Weights of a small transformer language model: vocabulary 8192.
Each number is 200 + 40 x the weight over its row's rms, rounded and kept within 0 to 999. Layers, rows and columns count from 0. The size before them is the row's rms in percent of the matrix's.

# up: layer 9 MLP up, 256x96, rms 0.273, rows 233-243, columns 0-95
# down: layer 9 MLP down (transposed), 256x96, rms 0.267, rows 233-243, columns 0-95
# gate: layer 9 MLP gate, 256x96, rms 0.281, rows 234-244, columns 0-95
up233,100,256,240,180,234,190,281,233,223,256,213,231,148,249,120,241,207,197,250,207,234,221,152,216,230,283,236,183,271,205,197,273,178,230,218,170,222,184,271,165,273,185,223,156,236,242,181,186,174,155,135,174,227,264,230,180,185,172,262,267,221,232,148,279,249,216,229,175,213,184,248,250,161,204,160,228,184,183,234,209,261,219,176,170,186,274,224,167,219,213,215,162,173,191,102,191,209
down233,100,164,168,94,236,136,215,182,172,200,175,228,210,230,205,235,279,252,155,237,228,171,134,213,174,284,84,243,194,238,248,206,159,224,204,245,237,150,190,199,208,213,180,210,252,164,206,214,198,185,173,129,196,151,164,200,161,210,149,139,264,173,178,134,195,132,192,213,184,214,213,145,230,216,142,191,192,165,225,213,108,211,190,222,139,229,143,235,200,224,188,243,192,126,234,208,234
gate234,106,186,186,250,185,189,171,266,224,206,164,148,293,251,138,160,268,168,274,212,148,229,219,216,235,157,222,252,144,220,284,163,269,126,237,197,170,180,203,247,233,188,157,144,224,237,204,220,188,170,184,217,177,145,201,115,181,236,233,177,225,199,205,176,233,246,175,211,265,221,182,223,130,166,221,245,204,260,285,218,216,184,250,201,254,143,237,214,203,199,184,268,218,201,168,255,224
up234,106,211,211,220,240,186,265,186,192,283,244,187,218,194,227,265,239,151,219,173,190,244,231,233,247,107,237,170,189,187,171,218,194,193,205,252,211,137,111,96,195,167,167,219,206,205,192,198,197,319,190,287,250,203,252,182,213,281,227,126,194,139,168,196,211,247,267,240,220,242,219,221,177,180,204,202,188,160,156,231,217,170,252,214,115,210,179,209,177,265,215,199,204,176,205,170,198
down234,104,253,250,78,219,230,200,219,200,209,188,250,247,180,135,212,166,225,173,222,152,210,151,217,164,249,201,163,194,155,159,169,215,190,194,213,167,235,238,216,151,193,113,211,155,160,202,256,264,150,225,162,183,191,208,215,178,174,205,228,291,219,211,161,210,228,157,218,212,189,180,195,270,91,177,140,152,150,235,185,150,131,224,211,260,196,223,197,220,162,210,244,169,285,270,202,168
gate235,089,258,223,111,228,142,190,176,237,183,289,135,253,212,209,198,191,171,219,101,162,199,257,223,251,213,184,194,201,275,262,164,104,227,122,141,230,213,146,169,260,160,170,180,193,209,150,184,228,216,187,229,257,183,184,249,250,233,198,182,222,235,183,127,218,165,169,185,253,239,187,205,170,243,182,154,179,284,181,173,184,167,199,188,161,140,248,204,208,219,155,175,203,242,169,224,179
up235,086,168,201,219,221,213,161,84,225,166,217,163,180,210,131,187,211,172,126,110,208,146,172,245,206,194,206,276,219,189,159,191,195,166,191,167,229,245,146,187,243,220,169,128,252,222,201,169,200,169,203,220,174,204,192,174,111,274,177,185,255,251,189,160,194,206,194,249,190,249,229,241,204,131,105,241,282,244,179,226,206,134,184,194,144,152,177,171,259,191,235,257,212,221,180,212,173
down235,090,256,190,215,111,220,221,227,128,176,200,139,206,186,236,188,229,190,177,246,198,184,132,275,245,133,208,201,169,172,176,163,217,217,201,103,119,222,240,210,238,146,114,151,142,171,155,141,228,186,186,206,158,196,153,195,212,234,195,189,167,181,221,175,238,200,197,188,165,205,233,228,248,208,224,204,222,211,179,255,241,150,192,224,225,93,255,188,285,201,129,249,178,132,211,166,180
gate236,097,195,205,156,213,242,209,243,157,155,245,130,170,175,181,222,298,220,203,167,288,267,195,187,218,215,242,202,151,227,196,146,220,165,140,238,203,216,188,186,223,204,212,164,244,88,160,174,179,169,245,157,168,191,219,203,119,191,266,281,189,173,195,181,210,151,173,156,238,179,252,135,229,216,225,146,173,221,195,257,298,166,162,139,175,245,261,207,182,186,182,201,219,245,155,222,191
up236,099,205,246,180,211,198,212,183,119,153,171,212,256,239,207,166,211,150,203,149,212,174,230,188,241,231,203,161,161,224,190,182,197,288,167,238,248,231,230,179,226,304,186,236,169,226,131,199,216,177,217,167,249,278,107,174,154,280,218,197,166,172,165,234,217,174,130,209,231,165,220,286,295,215,167,157,210,173,204,158,239,164,218,177,216,147,197,114,206,244,179,189,153,216,253,228,220
down236,097,171,175,155,253,191,249,244,200,169,178,221,196,147,202,143,134,176,187,241,203,139,280,276,177,121,252,181,183,139,202,216,201,216,229,246,254,154,262,239,156,169,188,226,236,261,244,230,274,160,164,255,174,222,193,150,211,253,205,213,214,204,258,241,191,149,245,179,227,184,132,186,171,210,135,191,131,195,223,185,241,241,144,214,210,176,218,198,239,251,145,170,154,294,193,171,187
gate237,099,178,212,193,195,105,194,181,230,239,220,209,155,209,187,233,222,254,239,166,174,145,217,205,129,174,227,301,213,180,212,220,186,135,152,128,194,155,273,132,180,226,273,219,185,215,177,161,142,141,214,225,218,228,206,204,165,253,67,210,268,207,202,222,195,198,236,205,269,177,210,227,174,182,268,207,288,184,216,228,225,248,206,214,262,220,153,207,202,162,202,257,170,194,146,197,181
up237,101,149,157,213,216,236,173,147,157,151,167,242,170,203,152,258,104,171,229,181,226,194,188,222,193,206,144,233,160,282,267,154,159,163,179,238,131,245,167,187,208,187,225,179,260,205,165,235,205,202,157,163,204,186,183,163,234,256,223,261,187,131,163,228,237,153,129,195,177,150,238,192,257,187,150,269,166,111,192,211,214,235,90,239,186,182,208,250,230,185,147,177,198,179,221,183,206
down237,104,201,178,159,204,125,269,218,281,161,220,171,141,255,215,170,216,209,151,170,228,198,146,152,236,204,206,190,193,234,219,96,180,174,237,181,269,130,200,123,236,209,256,165,255,164,230,101,159,191,152,216,229,177,235,206,218,264,178,211,176,194,193,213,265,191,208,152,223,140,240,158,176,180,190,236,241,205,221,196,81,274,214,226,229,235,179,218,153,178,203,237,221,208,226,231,202
gate238,098,218,143,214,217,166,203,148,223,229,278,175,201,187,220,229,152,182,236,229,160,255,186,211,233,141,178,244,126,166,195,296,241,250,121,199,215,223,234,231,201,119,241,154,244,219,212,224,173,183,226,322,181,193,157,203,197,278,175,272,241,213,199,152,183,231,168,231,192,208,247,162,174,116,239,200,157,234,194,227,198,166,215,240,194,172,199,204,233,274,153,183,249,216,200,169,125
up238,098,226,180,158,173,198,221,194,235,206,155,119,160,209,142,270,233,219,261,218,199,207,149,179,167,185,171,177,177,229,211,266,115,182,186,197,158,265,225,222,179,217,196,208,179,233,240,219,205,102,182,240,251,162,164,169,199,190,194,193,179,160,144,213,227,121,300,256,229,206,178,162,113,213,105,200,212,199,304,177,175,213,152,188,180,205,183,157,280,150,217,169,231,198,207,234,172
down238,104,286,206,214,186,244,171,164,205,201,158,213,219,191,207,159,241,169,288,211,170,226,173,94,201,168,236,187,229,216,156,230,187,224,224,276,261,158,182,163,196,174,155,196,247,186,224,210,159,187,190,226,216,239,169,160,143,179,228,261,220,213,194,184,127,210,193,194,205,205,266,187,224,211,210,139,186,169,200,250,201,166,190,176,225,183,180,301,181,299,99,252,245,167,248,233,298
gate239,094,206,139,172,238,164,154,188,162,219,187,100,142,241,180,231,252,196,214,260,211,195,195,156,191,219,199,204,150,194,188,238,192,176,193,204,237,204,184,192,218,100,221,218,227,272,253,259,238,211,217,140,163,239,169,219,150,255,163,218,256,248,143,160,170,197,145,191,241,170,161,232,277,262,146,154,281,216,183,212,218,147,248,168,175,233,310,233,223,239,194,227,212,232,161,227,170
up239,102,241,192,174,224,227,175,148,228,214,258,251,178,164,220,218,251,182,154,141,195,248,207,167,199,264,225,126,219,230,226,147,229,243,156,256,173,222,181,153,187,218,247,277,219,164,184,188,206,223,213,160,191,209,217,197,183,157,141,197,194,162,217,184,201,158,237,221,149,129,123,188,259,112,211,140,283,244,107,185,209,192,188,99,235,212,284,178,230,189,259,187,233,153,214,205,210
down239,108,115,173,221,136,192,177,196,231,152,189,235,161,146,235,225,223,220,236,162,202,179,226,171,244,240,198,226,254,258,227,173,290,143,202,234,240,174,153,129,181,212,296,175,242,173,171,248,139,195,192,132,251,219,215,174,190,167,161,152,186,178,260,186,150,164,173,176,176,260,184,212,213,212,184,230,186,189,202,181,214,164,167,262,166,238,205,146,145,178,222,190,133,317,249,141,186
gate240,093,201,208,155,233,238,259,211,243,114,175,271,171,267,238,203,283,180,136,225,220,255,219,186,207,159,265,227,187,184,227,251,199,192,217,213,183,268,173,169,248,228,128,201,222,181,212,117,228,224,233,183,240,223,259,233,173,238,179,184,239,223,157,218,191,221,115,159,220,146,153,230,196,216,199,294,198,170,222,152,178,205,175,169,207,194,197,245,247,208,168,303,185,225,298,204,192
up240,091,232,226,134,144,219,191,177,154,225,157,223,154,180,238,166,152,193,245,236,210,187,162,185,223,161,218,274,191,193,274,258,106,246,159,167,134,184,208,163,224,198,197,277,135,132,172,184,180,211,186,192,117,199,287,183,238,168,180,234,218,223,188,145,224,285,223,163,131,223,189,193,187,222,218,184,188,298,211,190,194,269,153,261,193,193,168,190,233,273,198,229,168,225,161,210,208
down240,089,168,183,271,196,267,271,184,226,187,255,200,223,198,165,238,205,289,119,182,150,201,152,185,194,158,155,144,241,218,161,199,234,227,210,145,202,148,157,247,220,231,186,178,224,245,147,320,161,220,148,279,254,174,190,226,191,190,196,225,181,173,216,256,200,165,160,195,181,195,251,156,131,183,165,201,254,181,283,250,184,155,191,152,170,243,160,241,212,188,228,252,172,162,156,220,211
gate241,111,187,178,130,161,217,176,169,236,279,211,229,244,205,184,239,151,181,199,264,160,163,157,161,171,169,219,216,246,275,216,191,173,218,162,177,125,228,248,101,171,260,171,251,234,236,192,210,193,202,205,259,170,218,209,189,166,152,131,184,210,244,259,243,235,169,229,193,206,253,121,239,210,209,229,176,230,160,181,215,187,205,191,262,281,196,297,195,244,152,218,227,218,190,241,124,265
up241,110,212,268,216,185,219,204,196,180,168,196,221,195,166,177,176,204,262,228,141,165,179,246,217,171,135,127,207,111,175,252,230,241,169,223,237,221,250,116,103,180,161,160,126,243,255,127,278,195,208,265,139,194,200,228,238,229,236,183,172,147,196,222,237,185,201,237,172,263,256,212,170,180,241,172,209,152,240,235,224,226,252,194,224,211,174,113,190,187,182,242,182,189,237,181,141,155
down241,111,194,209,127,276,198,156,181,216,178,166,254,128,134,189,202,224,205,208,194,152,183,205,269,194,221,250,191,171,211,228,184,193,252,228,226,125,168,149,153,161,263,150,195,268,265,214,195,199,193,184,208,211,265,208,189,253,186,220,204,187,230,214,268,219,127,165,181,245,222,255,165,188,165,189,147,237,223,220,192,131,205,162,201,199,186,350,249,177,155,255,202,123,200,188,198,248
gate242,091,291,258,184,226,220,274,265,183,130,199,175,199,265,268,195,194,192,243,258,219,173,291,196,222,205,260,185,250,231,179,184,210,172,248,219,210,173,137,228,160,210,228,157,289,168,242,278,174,182,212,176,178,250,166,189,243,266,146,217,214,169,196,162,244,228,166,274,223,148,229,257,157,189,191,207,185,161,196,240,173,205,228,204,199,163,179,233,196,268,231,266,129,203,215,146,223
up242,087,198,228,250,196,237,270,201,205,144,194,187,104,205,195,192,211,96,180,220,203,215,170,101,160,174,214,209,208,193,191,252,199,133,222,225,134,238,188,236,112,181,240,176,165,166,153,175,199,200,231,158,150,240,196,192,183,288,247,227,209,242,212,120,207,195,239,202,178,236,183,134,207,211,153,157,174,245,170,192,125,200,246,183,146,269,140,265,216,219,206,218,200,218,170,259,141
down242,095,217,196,167,243,178,166,219,241,110,311,217,187,164,134,225,216,134,216,214,143,217,176,205,229,220,198,187,170,190,254,169,159,203,210,156,131,189,221,248,228,198,186,239,190,142,183,219,128,216,134,196,256,168,154,186,180,163,129,205,211,159,186,290,206,259,228,288,174,221,144,163,170,170,202,243,206,205,217,150,186,181,205,229,326,244,170,189,220,174,191,209,154,203,192,143,166
gate243,099,260,209,232,160,200,140,294,177,154,229,167,146,243,237,282,225,203,173,130,205,268,261,181,179,152,256,213,237,180,273,262,145,188,169,229,136,182,173,189,180,234,193,166,230,200,224,185,182,261,260,142,257,192,193,243,216,147,197,134,159,208,186,226,248,218,212,178,174,162,175,188,177,160,237,259,225,198,227,225,188,244,227,206,266,220,146,206,159,260,177,243,202,126,179,156,142
up243,099,185,170,249,218,212,250,189,178,174,185,244,215,222,172,212,178,190,247,234,204,186,111,232,149,209,306,207,194,123,188,251,222,131,225,176,150,204,224,296,225,182,183,287,201,209,231,280,161,188,186,206,211,213,189,171,203,199,226,147,146,168,166,217,162,230,219,151,206,214,97,212,187,228,217,214,216,185,322,186,237,209,173,228,114,255,216,215,179,155,171,161,170,228,163,175,262
down243,102,181,192,205,244,170,203,270,171,152,273,224,130,217,193,199,247,209,127,128,123,228,174,220,221,193,198,202,240,244,179,216,182,271,166,234,187,144,174,187,227,217,176,156,175,239,185,204,177,217,308,153,193,198,132,238,239,190,196,218,283,204,182,230,185,141,200,191,238,211,221,170,204,186,163,182,275,180,177,139,152,214,222,169,253,172,190,139,224,209,164,222,255,260,320,146,173
gate244,090,186,205,150,157,216,154,233,149,194,243,196,277,144,213,189,246,199,298,133,220,147,174,175,177,156,183,187,258,227,156,132,214,193,181,237,277,238,181,267,228,165,184,183,171,169,307,248,218,193,192,200,167,204,222,182,139,158,114,190,178,144,205,187,211,193,179,275,161,220,153,200,98,204,191,193,224,192,268,210,213,265,201,159,228,217,249,207,187,208,126,235,206,188,206,152,226